From a checkpoint of a small transformer trained on Wikipedia: rotary positions.
Each number is 128 + 24 x the weight over its row's rms, rounded and kept within 0 to 255. Layers, rows and columns count from 0. Numbers have three digits each. The size before them is the row's rms in percent of the matrix's.

# layer 4 MLP gate, 768x192, rms 0.183, rows 32-104, columns 0-191
092:102117138167106122102141152124148110134098111129172136123129135102127108057154151126142144116177114105145170099149054189130148167171137123130136145136104143114127135079130071146097157129143132124127080105102137147127156085150137142142154150162155152110134110161163165119107151130113082111125122080145104120160182098139113143107111108122148162141140119119105159113134150133098107138122120106120123118100137126132126143135155130115155103138158093119109158131138145149126123123114105138152138128159090128126071132128137132106108122149083147125169088156139157134082168128136084132
098:099120079080136162087135095114114137079101116149132096157087139095111113088110114129167163119100138088152104126121107132101105125106121091120109132182176105114149145158133158120154132138128123097157151153126120149132133103108114155114101112076171161113145088123119135158105134131135115149131089107136127094162078138122150145151136136118103086143092151110186093112104131129149113062132088118106141136117124110161130140116106101109129157121115118144167120166112127172109132132118147136141120146129110121102142120128144137173106097119147142107120114150157165175094135111172123119
103:135122119153137147094097111121124093079144112135126109104143147134151131099141163155111132111144138158160110157099160125134126142151111136158121110091156102122145128169142182103153138112062127185118116150118122170090098104122106141119140116160148128134106140135178160169162057126147118105127121114113120120102124095114130133179093148137123116114121098115072150121098129136101091134176080136138130107140117122123109155130110167102151113118108144133135128138141131068157187152114140126102112124152112094104150144156116116113196135123105115128101146145112115105158146149104141115
095:093124076137132147149135078120130118111138136144132155140133172119146110125108132146175098127103146128151140114142125138101095107119150115089101158142109134157145146127146113126137133126112184122161092083135116156179121053120137099131089074137097117104160160121091146133143101158109133141170132151143138143105110135124139137132124099138109118180130149177146131100136121099096155168146148116061137106177104141144102156140134120131126109102170088115141151124115123090110143153160152152141103098122122121070110100152100137143114139129149127137156146141128110125150187162127135112
092:169137134173178107117150153142127107093071135137137092153094131088163085172085178112133147121153123125110146139145166142114090140100141149109141132127136150102152118135124109122117124155140157148112145144152081134117108127127110086107125155134094099116129145148087111124112149152130135124112099127121145145130168125167102137094121153129142089097161154108165166137180115127100103119113145109123142114170104089155120091093154113134092146130110140161139095126116072095133126140167107128164141159105128142141135111121151188104133127147150123148132148180156165091128120127106125138
101:123135148168134128126144170102159104128179141155065119114133127117123144107152095101130109136121151148125164154145146120141172118093130070101133162137117117141152129128111124171127156103070117139122145138137115100098123160157169131133177177111106150083138128102129117115140136128181096141160168108092111128124116133194144114130086103122139081187125101159103124130098136105136174114134112109101141136143142153101114157129131148133124136140087089117138146125137152100118159137075169128121124115120142096141136110154153101145119101093085151092137118124106114132128161132141128103
101:084129126098110133117164100079130125141139160125122114116124126113104126167109151110136150128151133155077158156150148106126149087122132162133137099127086109160150146164106087173140152164117113127115155162133115130136102072105132174131101117141122110121109135111150105099144106145155142124118098116120146130088167119114122093114130138165150097076129118151100117131125175093156159132134108148103174116136146141148107124170158144127183087132155129136129087084088105149092150113127108128112098114169125153123118120132138098138144137143083114143128131152112155135093115130162058092
103:113110148128129139156152135138145135116178126124117090134149089111112174154116134102115161131107146124119118092110092140138157091146126109155128162101117135123183111129125127173116093123117104120229103076116168112125124139164072109117135132153149110149107090134079107141162078090112139135121137113139111136141069142144147117073138112139133142145151103090142116109168097121105157142145102123143157156118119135137094149121112136140117129135133128133120147105137114136126172113152088121111190146127131112167108120127105108151120127142128101110109144137116097124155146104119141196
102:155136096137087116110118128134120134127148095087101105122128100100159115161097111167165123103073139112135138146089095124108135095162123087124122098116097131135115127144098125164129139169149109158089098124159120146162158125111102104094152184125165110122100116131126168122152128141135184086173109174107123105154110141129128145141133099165127198140127099139122067118097132139140126159116178123118128104112158142147139141106104158153157107120128133120107105136145131141137137159122065107107125107127165112150134142098139083130124149142111158114123114130106108118124161108132178117
097:156128152119103067134110124151133130135145113149120144096133139128140173099183123144162149092134147134115126174147130116139155124107166132131148117094164096119136125089125120104144089097111143111124143107102102112117115142096164187109110161131123124112161107139080176166127170112098132154131116175094098128137107127134109108079122115091141081125129125143139161126174086138106094128129142105156133103097106156143101117194139138156104185119137126089103126134140142140133154152122118099142134108133132117122142107144110139109151122126106123178147107165158171110155124094085141137
102:137131148114168102117149115112098130147129143157101100091112136112071135140089153157152110129173138138119121143184128104154130130136094194133135189085162115119084154159132137152156119131153122096111098136165133131080131135126140111075143117120171159129115097101131130101094147085119108091122135164147119091122114122120124057142127120168117140127108123143085110091065069128127128144122104094109143146144130118123139113140110159148123143111122127135092116102138122145113097131136140137074123083123117130140119159146127130142093137122134138128104102161098149123128147118128084096
089:116146102128155134068113086124115140135127104140103107136141094160150153117095132099185102147126132139143150095109126108108132104129125122132175144106160126114127148104121151149142109128119080124103088125115111168114138125101148112124133097146145074180120163156099160143107111106148087139142095173109086109109136075114120115162132156171128138101114101102169136138133113173123148121086112118128102111126116102116126103138102135121148121117187069158140122127141151096134088120166138156099112115121147128145133090173127103153120107140139114116101106095175137126111094139097135083
114:145097180096105103106109127140112136131128128099124157128122132140112139107170113152083103135106094113114139130124148127152164147161134136106083127109077133120120117123140083122148163081140136116132127122125117158169099146080137152130135110104157097128159165124114035155118128127112104141109159124095126098146085138098138143160115110135154104068181112126134157141134121109145128132149156116121122156098125141169142121105079114135111086109155115129128159114131135115093101117136101126143115067100117170128129151072109130139121119113108129145119163141123153134117178115186125116
102:146158145159123145144125088169124106152109149120114173126145126137179097130117145130130159184144158117164109127129118130133108118133154099120112147186223129101144189131172131156146144123110130121153155153157124110154068163111148096146115122110133143130187158105162133157140177131130134148136148112105129145127151147142111128140110095151116150133166133114146081129115151150136126155145137128152130130098158181116065146092126131138139141153109117111114112155116148103119115087145188123142135135140152136134145114149133105144076105145155148148132123149118132119115116093149134129
097:145102156139140129099135083131132139109090126139143159105143103116112123140143111156171102076115099168140085135121102067106116133103153129156068109126101121128107067148094114131135157103125135141116087123149157131101115110126135129158148112168124116157149135088138142128098139145139100128113144123161122102121171122124162110091133115131152150091105156110129115131130120132138118107115107188130104162141148152116091168135107088114135133136135147125125106084133131088123107090144105094103140158130173125111142163140092109162119126126101155091112091107117108146162150047140100136
097:097136152092146115125120123101153117154151126103172101133132131137115128125156135153127179083094088120148156145103141083157145105159196144147149122214088098141128148185108119092166109131138084115122150130137127118101088098118111127138150103154122150119154095146113083154109116149160130108118119134113144109140096115097160107142159120136110103105120108126168100122122095128129113135123138104147105112130122130118157152160110145137095170095142171102137125108122109154157137102110110120104109159112138105108126168158121114151091137080118132152153148152134168119132092134142157164
093:106104165132122124119100112123121180174132128133107173114169115102131146136124139118133116134127139156132090131140125143133095117148114103111123113094073132129149155113092122120139112149177078123132102135184072082093118105115091087095145161162089124142095129177116142141073127111108124155097142149169133141126149129156111076156130126140126117111147164110143158115133163130109129111135161151142107170140101105160087131102073130102122159107138111121130168132176132128137149147129118131168152165114141139149163181155089110142124143104112130087127108134130153141123120148138128143
090:112107117086160140116115129140145101073157097103138158142132155131166130140194174157117117087138123168187126133163119144142102136105122136106143118124146130164075144153159115126131127160094120166132142143144156133087120114167110128146131128129138136108167126118154159112173130153116167112151132145124149145176146139124126144117111127180115121124075151104119122091145113126144152116141150115121128115141110152137120157168108131173163114142108102089131118174109161150104130177088115154158094153089142124165123138148150137102127143168128163158131125123110147111137092128190109124
096:173126137111105112116134142106154108112109128108139133135138148116116155112151118136159128097166149158146131134112101127137110077138118112152136132146147127138092128158098125141137170154155118122117114098095134137087119137112105197100091153137131107111135108154116161140137170086118144130130149151107128143121160140102157088147114106161147183089148130142087140128082150145108170083108116149184132125130080140117106155136177115170122153136142130083106131120138176137179146158148144133120121124126165126102149119121155132145152088147086157106101121148177152141125130087105074132
103:118155122123098153144121115137110109115090114129116151096101106122112139129113134081151151140104108093165102133161136122187146101125127121119166142099132158138152126156175128182151105164097126160182133134112144122134108153056159129116147095127144113102148152125134124101163142143109115127117135144141091125161136162113129147146114117172093111135119128167166103159158111128082127130109125141137180092112110134142123129153169118122111114153122161099124129150087134141165111120129125147116093136148150117139171111201159096137122115129124126083154145162140135089128132174138180104
097:123124108153115141144182196113107130193111141097101142065126155148130127151117138144175126141134149143144120160167096128062091155139085109116121133110119120137109165098138124151085132094109145112122153104145102109103130121116122130161138137143136134120160097117138148135167160182117111141106152120104116149141100123101143119138126103118136134102104107121086140111135154180118153119130132096114134109105121159109146130116119111111156106112144136145148152122102103123095154093105106122088157118179144160139119129128095157098071132146130138112136088113162109154080136136092138075
111:124097173118159125140127113101132115098127141119127172138118114147151108122154141089108083128129107186130118173128117118109139165141108110130150093126087109114150145125151112135131157110134150139135122135086113124138109141146142147157123144119092155092140086111127074086155154070120081085116135144122148133143149161144118140102117150126154153088094150174165147076115137155121154122158123144123132131144090097127147140123137136118148150171160102047139106137093136161121162097104125140133125150127094110149120186130122123118099138130120115132150119119138177124117087134072113160
090:083144156103158142106156114130099146120113125099135105128167102079142162146168137096104101062128138121111150145155119144156146105138140152122116135167122124094109122141106135113137180132086130070164104158118161092109129122142088132112123155097115115133154093164109152111130157062117145149150108107121093104159105131132159137099157129156129125111087106126124103125141112119151111131100129125142104089114183151124118091122139132128092104108119121099136168128114096127132117112129135125188124108138114110112073102122154190113148144148134137115093129141101103165121111148171140150
105:121134123145151113127126169173115136094180093111095148151127115149144119135137110084095106115143115152131120162158160135142105143178160128151117128098101141166140123167150141189119113133098120142128106145076155133106107099108148121123145127088140102109154120133104116123128146106086124096151113110139155143164168190109135126114115117110168103148151139127124159097123116143159084146083142160150135122142140164153108123085131131133125152154140195197143093112172102151165122081130130125159110112150119130139136149145075122107129136134102092128135107123115114139145122133122150093
100:121103116162129114103144086082145132136140130117124151186156089096157137142137092103106064127153099150085122120144157126116165143121107129128145124072091121101150140152115165131143140180115089145128180147140113137131152120094177096128123159124140131139139137149084144140125113091142124106134163131097120144167123138142091130117142140109113148196112150122086160091145135131104159109110136108127145146115099108124127135129115124125157136165125142098144136177093133108145132135135121111198152134151097133113159144083120114133178129131123087097123161151102146093126098128102137138
100:132132124101145158129091090102091095150107097092154115079093117152130095152123137144126122127156145128112086121160088130091121113152109123142178150118118152140132138101120125137159132164129149148148094121151102096128118137121157158076139111134170134151112160116094170095116128140125162126116157120138140130127104122115158121086121091111192115138094100121169101114159090139129165154163167165106134123132131175139116133086153168198118116143123119126116091123116134145137116158149170142171140154150106138136126124107164097150100106156132122109141109157179103133137133133139152143
098:118115129148102103092140100115118137145141103102133115126117130110075104114066131133120104098067134131177110162127112100121132130130158110141116142153122142120162161098149128131097167149163130099130150109094151080163081122157128103138108076154136141114135165114108128106140102170113117125119087116134115143113108162139064116137114144180132074120125123135154138108158126092149154111180122126146117118104121108125134132142116157161152132165128133093148151088131154135149146114085150126106163154125132154128136174134129120151125109129087165109131109107152105118131164120154161192
100:124161130132122155081102158152108098132154131131141098158129106191138100142172142038131144124135168100127111119157096113104133089136107152136126091141147147131131115148183112133187118123128117114115199113117093125116126118138134139117155080159128139128159158104156124135159149133139106113111143132135161125140137185132146105099129184108158090126109167128141139125097128098111126122129134118137122113139147166085117122138137098145145147172134106116197147141132114107140159106111136107169122161135150136100160138110132137143104157095136158110145088118116113114119143168136139141
107:153103091141138135150092133127160147106107125147136135116118126121119146140081149142135176162138144135138137147136122138116123128136099151125098083112094154133178120128085139119131134157120148161153096118153123128126092127154134107103110088118147128174129174132166149175165146136105125138168120218152126094157119115093140139120165119167099110147090089110143146134167110122102157107067113122102138087116151117115134143096115112111090099132105115123119153118139125166176142160094097136162087154116129161142143155108105114122107163100169110113148130085115135107137134121107110129
093:147107163088145105139130143126105163139111146116139122111111126114109140148083148110132145121143162105117105170134089132151148107068131127103113171131165138155143189133130112126136168181158101112148085146096147153085138170095135132129118118136076112138095110154137137166081128080163117137117132123130117156182121127129133166155120126185111138117155130135112120115126146155134118141186142071099178107135124099081122122133134117142088102108136128119175130107154119097134165164148111140105102134135118132080130113148106146163093116117091145102118129145138159132130131141119129117
087:155131144114125140113084127134115158120125128127148124105116147148117138080134108133110149120160134161124120146121127119145097085119156134137194092173079146170137112159106099170157132104093094113128118164085138112083076131112127125104128147092112087118110176105123161128123135110112104097077182123139135155130133127119137142133143073164156106133149121169138097132109090159153168107103168135146147166144131122124129122139154125105128093128113121100107107121121116087148124126084115107136123144123104140092128079091113129089131085161143136101066136102102152132119132118129143115
096:135095175165115089097196124115140156123140132113143063119123127102125161144084142126144096126117148129090130131151106114140165140160161130183122078133152102109094138127122085095119129114107102158133142173153120137164139105195121128114120082125144150133151153110091131090150144110109125118129138120146115197116139132122120141146103123129135089128134142153147133140139144153119120118080136099112155129128090102149145117134187132151135095099117150125116112123135168120137141090085124125120121121110073121121111089155160119130095140083126139110101116137113125164124144078155139124
104:141074136142138168105081122196133124102142166150138142159144109148106169162118149121092145133107133106174164159157135107147137121134134100103137094109163147100150144130153118170109134149125102114134125102075134122173116142088111127151103113136155120116155148127128132144089126135098121078108149102139101182125129105121148119107091109119062137137131143120145140132171169107203099128140140092132137125082131104139148101171147137150133138119125111105103121117134108105116177137102112138142094122106147105104127155107156086097122188126120124151131099125111132116141134123145120125
108:115153109100146131112080164123107110128109132130159102126152139122120149126155129137132142142087126133103137143129134170157113115156123116113154114183131093138160195110138127156135105085117096117169125118156106103124108091127183151145135135108116110113124111130135101169146140115123112107077103101154156119092137144161152113145143154148090132100126138136111142160158115133132127138153146131085161147160143136085108143109092168052079132123178112153123099107123103140134138122168170135125142170173089149176172145139124149146151155106143114128111101122141114121108127138087132154
096:138130128141149131137138147091133108115125095105124100100108138124132170160150143134112087114139108138147128077104146137144096072168090136144148130107138109092104102122138082127101136094150143132133140139134183148099114118136107143142131119179131121109120105100113173086197139115129096136123168150108133151151124137121110124133143086144130139134101123099131098167165149108099125125105096149099141139109150133157110078094142144130125125164129121132085154124138162126141155136108124116172162129148158116137116182147130147111098161163148185132122168081078093129132125128108118184
105:128113172101130114123168158128132133130092114166126144137167194129117185160103142170178131094096149140170115100125129176106134146139102113152128131140125159099160099125109108102135114127163127135110141105134103158120152120104058103113120112133102152096132108145096121140113103118133161115114122148142131113122107166090108166126105098152112168180106091134102136102174107139145168092158117114166118131132098096139153129160123156138122143094112101172109141130169111161155105111140174109132110130128120141128111141128149062142157126134107124131129144134142156119127099087137134138
107:154101156162143087084120157143125142153171133137112104210140158118106167108130120147114141091124151122100154134151120100135137140136172092114127133098139139151139133108109091147109144164122121139142154134143123153100141108148078139176150124127119115163134105172079155169142136139131125110114117117109112131121113129087126099157119112108131142125126108137118171144138135100096119171127093148170156159133111130101138117136084074154148161143167164134157134114139080169155144142119130112090069133146138144115136171151138141106114139104105125159161109141123114136092168166146107131
093:142106148137137136105141107199141153136139138102179101144113140122117111140130154146142112139132136138117130131138141154114156093163120109123128133104141137142130121124097136172114118107121100123131096125146121117122124113123130126096116101133133115111137093099129111134163122093100169096067163170151094175140107144110089125108112108136123113091120088160099131105120140110135101176151110173105122152143146154091096127079151075135142099095147158095138100115140142131120183152100104124125157141130121123142105125149103127158166153151131129085098139171176104167145155110119109207
095:159142135128146098145121156140147153141093127147134152133123091137143090093121117140115115096148112131143105115167106123138135138125111103127125128118137144150130138157120098177116124121123109137192109121133100137094132128163102099142126133160112149109112132174121103143139143109098121181119116106089086074156110096097110149106154136093147125119057180119125126094130145088102092188057148136145120121131119187113141091142145163137122103158123145082099118108108103071143109149131171135113139125142092146137135156108117138096155134089122129118120125132119152116133123109116132077
115:128101097141119114116140146156141119126154110144132108147152093148142125130105099104154126101126130125108140125066091095104158151110138141113142131160127129100115099092140170149145107139112082124142095127126158132159080111101136141116095106178130082155115109099092126129134180120145112134130121140112118109146148111066115105160111182123121129126110096132121141114101175132101127138102116091155128091103123145162157144092139151146094097142150103108075147102149120146131123124068133133127142130147125126122108078141110110133127115101140132055106156162097127124134131098160189091
101:144121127144080105114144147128136109115105134075121136142082120127110129147146159138127157117099113126129169119144120189163139103135132159137139109153104112142110169118157098145103137120130110122115143154078095125117119093110170115126159129130057107073130133144118132157160130165120084090125133116087090150080133137123124168115128102114147057125173154111135177093064142094078112143139148091107143127139157124153115116146110163142123134128133125158134127115102169130163093103155119139175145130141113130145140135104121139159117125149132112122142154132091110119112117138112092110
098:141102141088131127102123146150144122113114109106112093148155137112103132144128094135125120079116082110140121121109127136125175097155167117162133162116137104156116156103173076094164123110128138135139123082149147111117116125103161098074123098111127109143165118117112140155137130125102076117139110104123152090177120092173144123088094124137164107152156141100120100146136136109122114129129131134101180116153189072148133087167141129110166138109106111080111119101165134118132145126125155140135158152072129155119128142076156107157149166091132125127146130141151150132140145138135146114
105:146108150126078105102149121145092084124126145073092101119142091092147094160131155134138120108155095106128159170090145113109136105115161109117107158084185145091090110110131124116090137120102105119147155138104107164118112136137121155149126141124147170139138157160158148125118174104118134169177142085152114108139121118137159157113154100163141120094105164106119129158117144124141134182152135135141122124150130122111143126167179130180140168112178104150139104129127100155130092148122139131142163119126112157109088129097146162151165118107127129132142116140155150159137145100111128142
111:140092111130108120148071101088116105148083131124117139132161165123144117121141134139119141151125142125108153077115123118158147144144130136152130102108151156120126128166117110133090131145098126125152106154111119125129127107185086153088088151171107107141142097132102141112170153158095126120175185133123146104113094104115184111129163124147113104140085118096134159134130103133132087124090108104143118129102144155138164094138101137136088108118098127137105104073125129141097112124169161157096156131153131134064126145107134117135126107176159110134106173114157137158125176106120137123
100:130112128130097095109161149146141133088141133162111149144086084159094122117134109147158188103111135141108110123102111130119116102108109092142129121112108120134113166147156102105143089121112122100065098108096119106144134127119104110113164137129129141145086165088145111130120109142149110090152126131137101106109116167052129150134136169118129117133105115102160168113102110148130117129149122158138119147154139123150117122116126174131088105135099109090197114137098147092122129163152092143131145123147112107117094115134102122129081146092127134145121079160143131132157118206141138104
101:095146156159129128122160132111110121087149115164145173147184126136145128152159107140145102109094114144139106150119122119131122163122112140137169139146169117139113137123140112155139140113134118106165146102124117126132089098125115164113144121140096119092091141157106132138120139114118133151156090133121103077127075134135152112113154151152101157152120134100158087110127105133133099152128140119119139103138141108069079123118117170162137126122126152126101137161117109125155114087117125150154124048151178157099182165174116132067151136085126136126133076132103173152129149138111138117
103:120110151105162176117141120128168150135083192103144141154126117157129097114129133126117170123099134146170157114135089078120118122173097142139098138144128113105101123123155140143107101157147092130166129074123091123103144169147152076137105103117143162087084145127159096128117133112129152077119113141101142149126115136135127107131127167136135133132103134131111150125117087117100147131148079155163144135155120156124107147100122118177186117155123110130112150118141192144165143151117128146127114138091166156141160131118113130135157185141110175132139103121115130155132143149134128161
101:110128121138129094108133136154114163130120161136085109109128079115141127139127145129116128111099079155124114170116126114144123130120186120150122083115052133110111119112130066124119155112107099116126141124150090143135127128099113092132108163142138118115094141111113129150166131127098154133173111096128119165109075096184119088122153137152132060142148128111108189129201106119150122108160135095155126163104135082092156100120089111148126148103127133129126180138114149142133156134127119097139160143108130122135129136101120131093090110165141145143114142103117122126125110099106138131
095:138138126140081154140116118123132155145129098137103120157086113125136111107101138139126143087147102089180147104149097105112116142142099133139132144115133113086150154117106174141130115130149109114128125146184151104073119120139178119173150122148128183123111131064137079125146157139148069153121120133119144095147146099100120169161084105149127120152096127110158099098136098088119147099140109145132116118139151145128093172148107152121122125137105117102118122083182165144133110131129152177140205103126164132135145134121130132159139110135175152101148109130133110123132128122112113134
104:137128122111135123097112144110159133145134117091110111065133147130131150127141196108114081126104138143079108130132120173141128128156128156110161129080167068134103097161095088160125158113128083173102106123164137180174105077124106114127136152114147126147132123147137136139118147130142146135141149121105118119069095142100122142176155134129115131119142117121089144109157126165134100092101112132115101133115129168118143147105129079118134144147154145105094150126130098135157118106127142162116082095116101113146130102100139163115126128177126099147110111143080118144178132119136144128
099:133146144115149125150142147124116147111117128156187114119124110117140174123143130175113151104103154120105145141130118137127158109180128149133146135153141146105170115174097102118146092126112154189127136123141145141129122126136129134100088137128082170120139114144125126149103153103121152069140096064119144099139145177078155073157177137126102112135141109102114098126131128116156157152169128105119149149128111111127122144116120133156109137135112108092107132131127085194091164167132131116142081129172123080128120101162124155119119147111134132122118143168134097165134118083145154111
105:118113130178155136128144131117141111115129162101105117158124133159171124124142170123132125149151119136117158171149162140128136097123093117179086139099110115125104082167136113125122103088130184139154157114133109116087159139170129098129164101165126107083164159130099076130164152146112109141166087105081109132165153111086126161170121118141148113140105119113131100105106100152118088138118091121096121102124172150123118145144138132112142115111186142189158134135144123153151145126119128122141144113157132153143114147152129120113113116105141166154159081103120120108122131158149105115
099:168148136113095123158137143137136125144163104111110113078128153155132093181126108142131157112123116130110152119141142131108161110150106151081126128140123110169125170067117131124114137103097101119162090106141114151122121107130116131127141106140109131152159118149102151139154128171120101117067141064090101089115132084146106104111128153140142134114131153108106151103122076094128173141128105108130114115131145134131122090112105139132106118133148123111129105120109129130116144097118121123144128146142085121172101155142125128116141082048147134156101177120082101095077135097131115179
101:119111108160131112126123111065102181149110107106147104118098147106079169127099147162128132121113105147122103099120168124116067094141146133167121065145159087114141130142150111130103150124140089099128155112117147120108100157087141142141174114118124141176175118114152133108114143103145161189155160140114125128128135115161078186138141118138140110106094156103133127103166113108128131115130166098127118151126112109129137141150123087088106157148136122111136105122125112105098132117121146111127148124136110119108111126135124130087102126158061111119138128176158089103115101100121126145
102:096104132126127119109126187135144149129088112089137132149172129136148180086142162100107109150171106154163153099134150102192160102148144147161112082151143134115165093133133139137090109132156096142120175104123080119105156137094099119101141113118126129169174120116098127111123158125133106104143090133140170122163117171135130141144106099184148118149135109114117141132159131122119156150157191137131112181115141131116130131113117143147158111084138089158110119129143135105130138116126167126114139110113143123117115082124134156115170132113122121110134096094108096123100109116142104167
100:158175119108157112201163090089180159095112096151120127097112149143168129134139161102108125155151123137106096163125137128132136117119129164111107143133121131142096092130132128070112122140117150142138149092099110128098088171091087145129111160134110113126160133109119143113140123114091156077090156135097135155115152126159113146132130123135139116126064127150104139127158118171143063137099139168194089110164113086118129120136149138102126099098092121107134145145118166134132107114115110144114103150125122126117134146127091137111072132123121159141119138148147123108120117127111112142
101:127074175116108145121135133122102114099078162133147141130109120107128114160148116180179107081094123187133128126147122099120133138162129091100151166091135094112095134098174113144131141155126106123184097115163147075156108121133157097131124153146121156150134142124183105154144108129129111076099151160140127093119101120129114130146086147145164134125146119125128145110154134108183121109158129126135117123121106134138139130118091157165140153125177131127135155117163110109103100134113116135170096134093112135093143096153141117107150145110149153136108144116074122109155165108115137142
098:107133115112109140109120107118135163101142125146112085110115138112131139120135110089116106149159136152083116092112165107110148157100123105078115118150141117166107126171159108140109106123128141127182126139152094165084121134118128114134124102085105108094093101148158113089111140129090126107133111118137134095122125183149097135120102165135138113136098107155137122104135136143112095113106133107165137111169112172117141076114201098161069125127092089110161133149144104114082164145110136133117145105150150110136132131137156149167122116162088115113125147171138123083131133098161155115
102:162132110120144095123125147160157160158102105116184168118101145090138142136120116156149165144121111101114135113114141163157139132111131098128128130089121113176148120139144145102135099108112109111131095076145143142169143177150123135118187125134173135128157141104079123120103128135106137142083123135132108105123163104137127163111121141167115127134102146142170146091108163136125125104120153117151163105104126118189152122134110125155112139127163115109133168119122131135068145151128187124139161096136165120143125075144114145123151165133150116141126100174125114127106139145084060111
090:125116102131140140102113136133129124089124145124132131127170108160122121156127125168100147170089126131100110126114158135116087127117146155125125150160115176098115110148114133158111121127108147129143143160127122156131099188122131100123105079130133160071111118110128138157115094130102174125107097195134175141156147082145088131124122154144154181121120099096112146105157127151111118141113161120124165140142097109115143156081134096147118127092175127102143106116153098138118127088146136116122091146147125125119117133102176167113151166112086081123121120121161151112160143134158143066
100:118201150135130134143101074126114097107144136148133129124121145118129132077146112157099164146149104105113136139151165159077159121156120128145143146142142144138143118186124082099111136101126121115163124108114145120100117097110169093121154142107154169081136153173102114105114127122144157083118123163106118115122160119180153127172099153126167102119161148138135130121106108104116135102178133133159127150134174135099118122138128108098122163118125105140127093135184137140127102145140113162118151183148153122133102127126165113109149111114119126122099120113094139158077167109161109137
106:147184148115157104165131161155127096109117118186159139133062143164145141131131108127137111165121098157126168054084117139106082149105099160136144116124150094118156151189137109136145119131122130140118136123134115142158132165137088100125098126137081098129143145157164152154120161119112145132077111121085133104084150091160161132105119130105113159137163125113081133122145124114155140121139129109113137118120147100097195113129160139112124133101146118148112132125101154112133129092123146177143171107112146137144141123124104104131144112113081109132116129157140110127148149113131161142
105:178119144142125126157121117137146158153083111082141103116105108101147095141144138118079149099083102129130162123162142162102110095118147113143122171151127146085143177128138107121152113171070147129143141117145120138143154110168130104124129106134148134148143145176117144177127129162099118093120133148116149122133121093112116146127126123182157136161152126118085108115103076128110123099116147103094126144100143144159104102099092154146143125119125136099112110096085135133149139123108142141139126117166092137185082126152108147117066129102088132121106144139157085160113147131115161106
104:097164117125139082100148116141162158160118092152138146095081128138124132145144098106116087122116105113106106149128116132109139118138127119139176110100124104105157137091124151173148128132147165125113132132108147116135127141156122149148089169106114143114125141097172107094138108180099085116106141123156112117113083070160074161129181127073129157103092136120115120107122126133098169152109135123112152120142111104160131143148120136127109147173145130160128119142105149123130112154150142114134157180131148158156143142115110138125135157100123047102161129107145158161119118085135101115
100:114172129113146113170129099129120103126104122101109105111134174156069115117127104140081169131138127117114127134144151091124112154123118125134090139178108124107102144110157118125143148119110155114134114086151125109111151103127112176131147132116137106104145186118110097100128146091163111153127123131086136162105109127079100121125118106127144103102136153149197135143153166126116204150144139089164126101120165148169116130143100155108126122130106031147122143137151137158179115131094130154136133136141139118110139120146160118136115114127128147138111167147158149096142142115123107120
093:124178155118112097155115135149127119139134108137115118152142121148106118113117111128098108102114128164101118202131184170138172166156141133113149153110102118132147129189113146139123136043140156121134172095136121163111136077132143156159121109133143148104108151150099194137144161113165139139097135108148123146128137106107126123095133153138125122136107124131141119127146091129130145104139131144127092116116116122137174116103114139117125175162181151154140160147153153136126148103128167108159129187133129161085118178118118105118129148148105137177141159117149108120105142127112108111
096:149119124103090125117137121136131097132109107096096164180120122143141108100106089093167105121146156116118150127186115125099120108116116147139137096132089058120149139137130097136110138114113089112116136180118094117118142132127157109106152115116114112125129115119091155152125134084125106122127183090074100113146116104144166131168144122128105150086067129137145115127128106164130119129167137094112090108122125155074147083114142079124120115127123151133088130147131128114127173130097141119148110161103130109164086158137132134123124126136154128120142114092107154132188134153071153140
091:121154132111138148154090094108119142139171160098090128159145123114107154145117131150113103127130142111116129098100111144116125118106146111146095132117123122109142129156103178155146165095124127116107123155118152126092098133154107095172161179136079120167066142149094093081145091108129086148139092111125161153122171158172117142113152086114169135134104105122174125116131068157108144125135138114151134120102161150139096140119095136117109111087088127107113123151157124108109147167108122135110116101115137091151128117149114123118144123134144094068093105111147076104116141121123128132
095:158128136080156125120062102134141151133112132091121129118125071128118135140143124116182138144128131120083118089154149106108128164117204133186134141089131122101097124113086119109093097167096123136121172110127115098127099128093110103096119139129134077166169127144157066119136150139153111126147132123161128105162097090116135122127122111109144120113120160094130133116096133110126089109135121134132187128167127146128137114105121128151173086143166113066112115108127104098130078115123162154128175127144115142147139113112136126157132124144115116099110139128121130132127101116098101134
107:095080127142129109114131129154148165131093093129127118107143130098113126073132147097124128108088143126135146166088153174123080112117107140153143199133141123144097176133101103130080100146070111123085127143158106118105119093149143091144089137145166139147140153123162166115086171064127106097150089123139116150130135073125115172115102142139143124144174133112133129128157128148127098117114170137142093110080142161151154166137130128136120135104121107113106099108094170150144123142171137150120149134130141152115115122114125133097125140139122109128107120122117133093115134121104094123
105:123097128182114183125088113142130157170117118164153103131133110108129112119108158138146133169093110113130121129149121133082112087124110094084116124144100159131100119150139108148077158178136180116109093152092112111115166091114140128106138153146146104134141112123131119153124137140115087082150141122098124081126142112109131132124108090117110137103151133158100136112090127126139176127138170123160139140130135106130135177119133136118119150136157155133154112131132121167102108095109140105158112136126090124114061146104104144130100114145102182162126115130093106164173145168109160164
098:126147151095075120140160152101151145119125106130136127145154119107113134119101129152148110171091135138124139117101121119074163123143128114161144122148121149101058094137182154161104130105064146124139102185135081132137100155184109152132131124162089120111148106152161107128141132130101101123158104128097174119119116100163111113108111137141145107139115146082134091133134123122147157117133150084116147125188119108135135164154161103116136121095146131187102149114134121110116084113139101117134148137188118113128108115108130109116159103139131110134138109142125122155136134180096102108
105:154154145101151138164127141112137149098090109136098139115140136128120123112140135160106134126132133113128133128138122127121126184157145168139132108127132094098171125157145092113146109143091152121138123120127165160113133095123129138108102115103123100132101124136075118161128102074137167125136157122118133070163151157126121164136186176096094111115139106142116174100122106148132115143083102095165144154155106127160128145091084138115140148126186101126162076169122090154173142103094128104145118157141100122133126179106167112086120092129124145102122130142135127103152112118110100108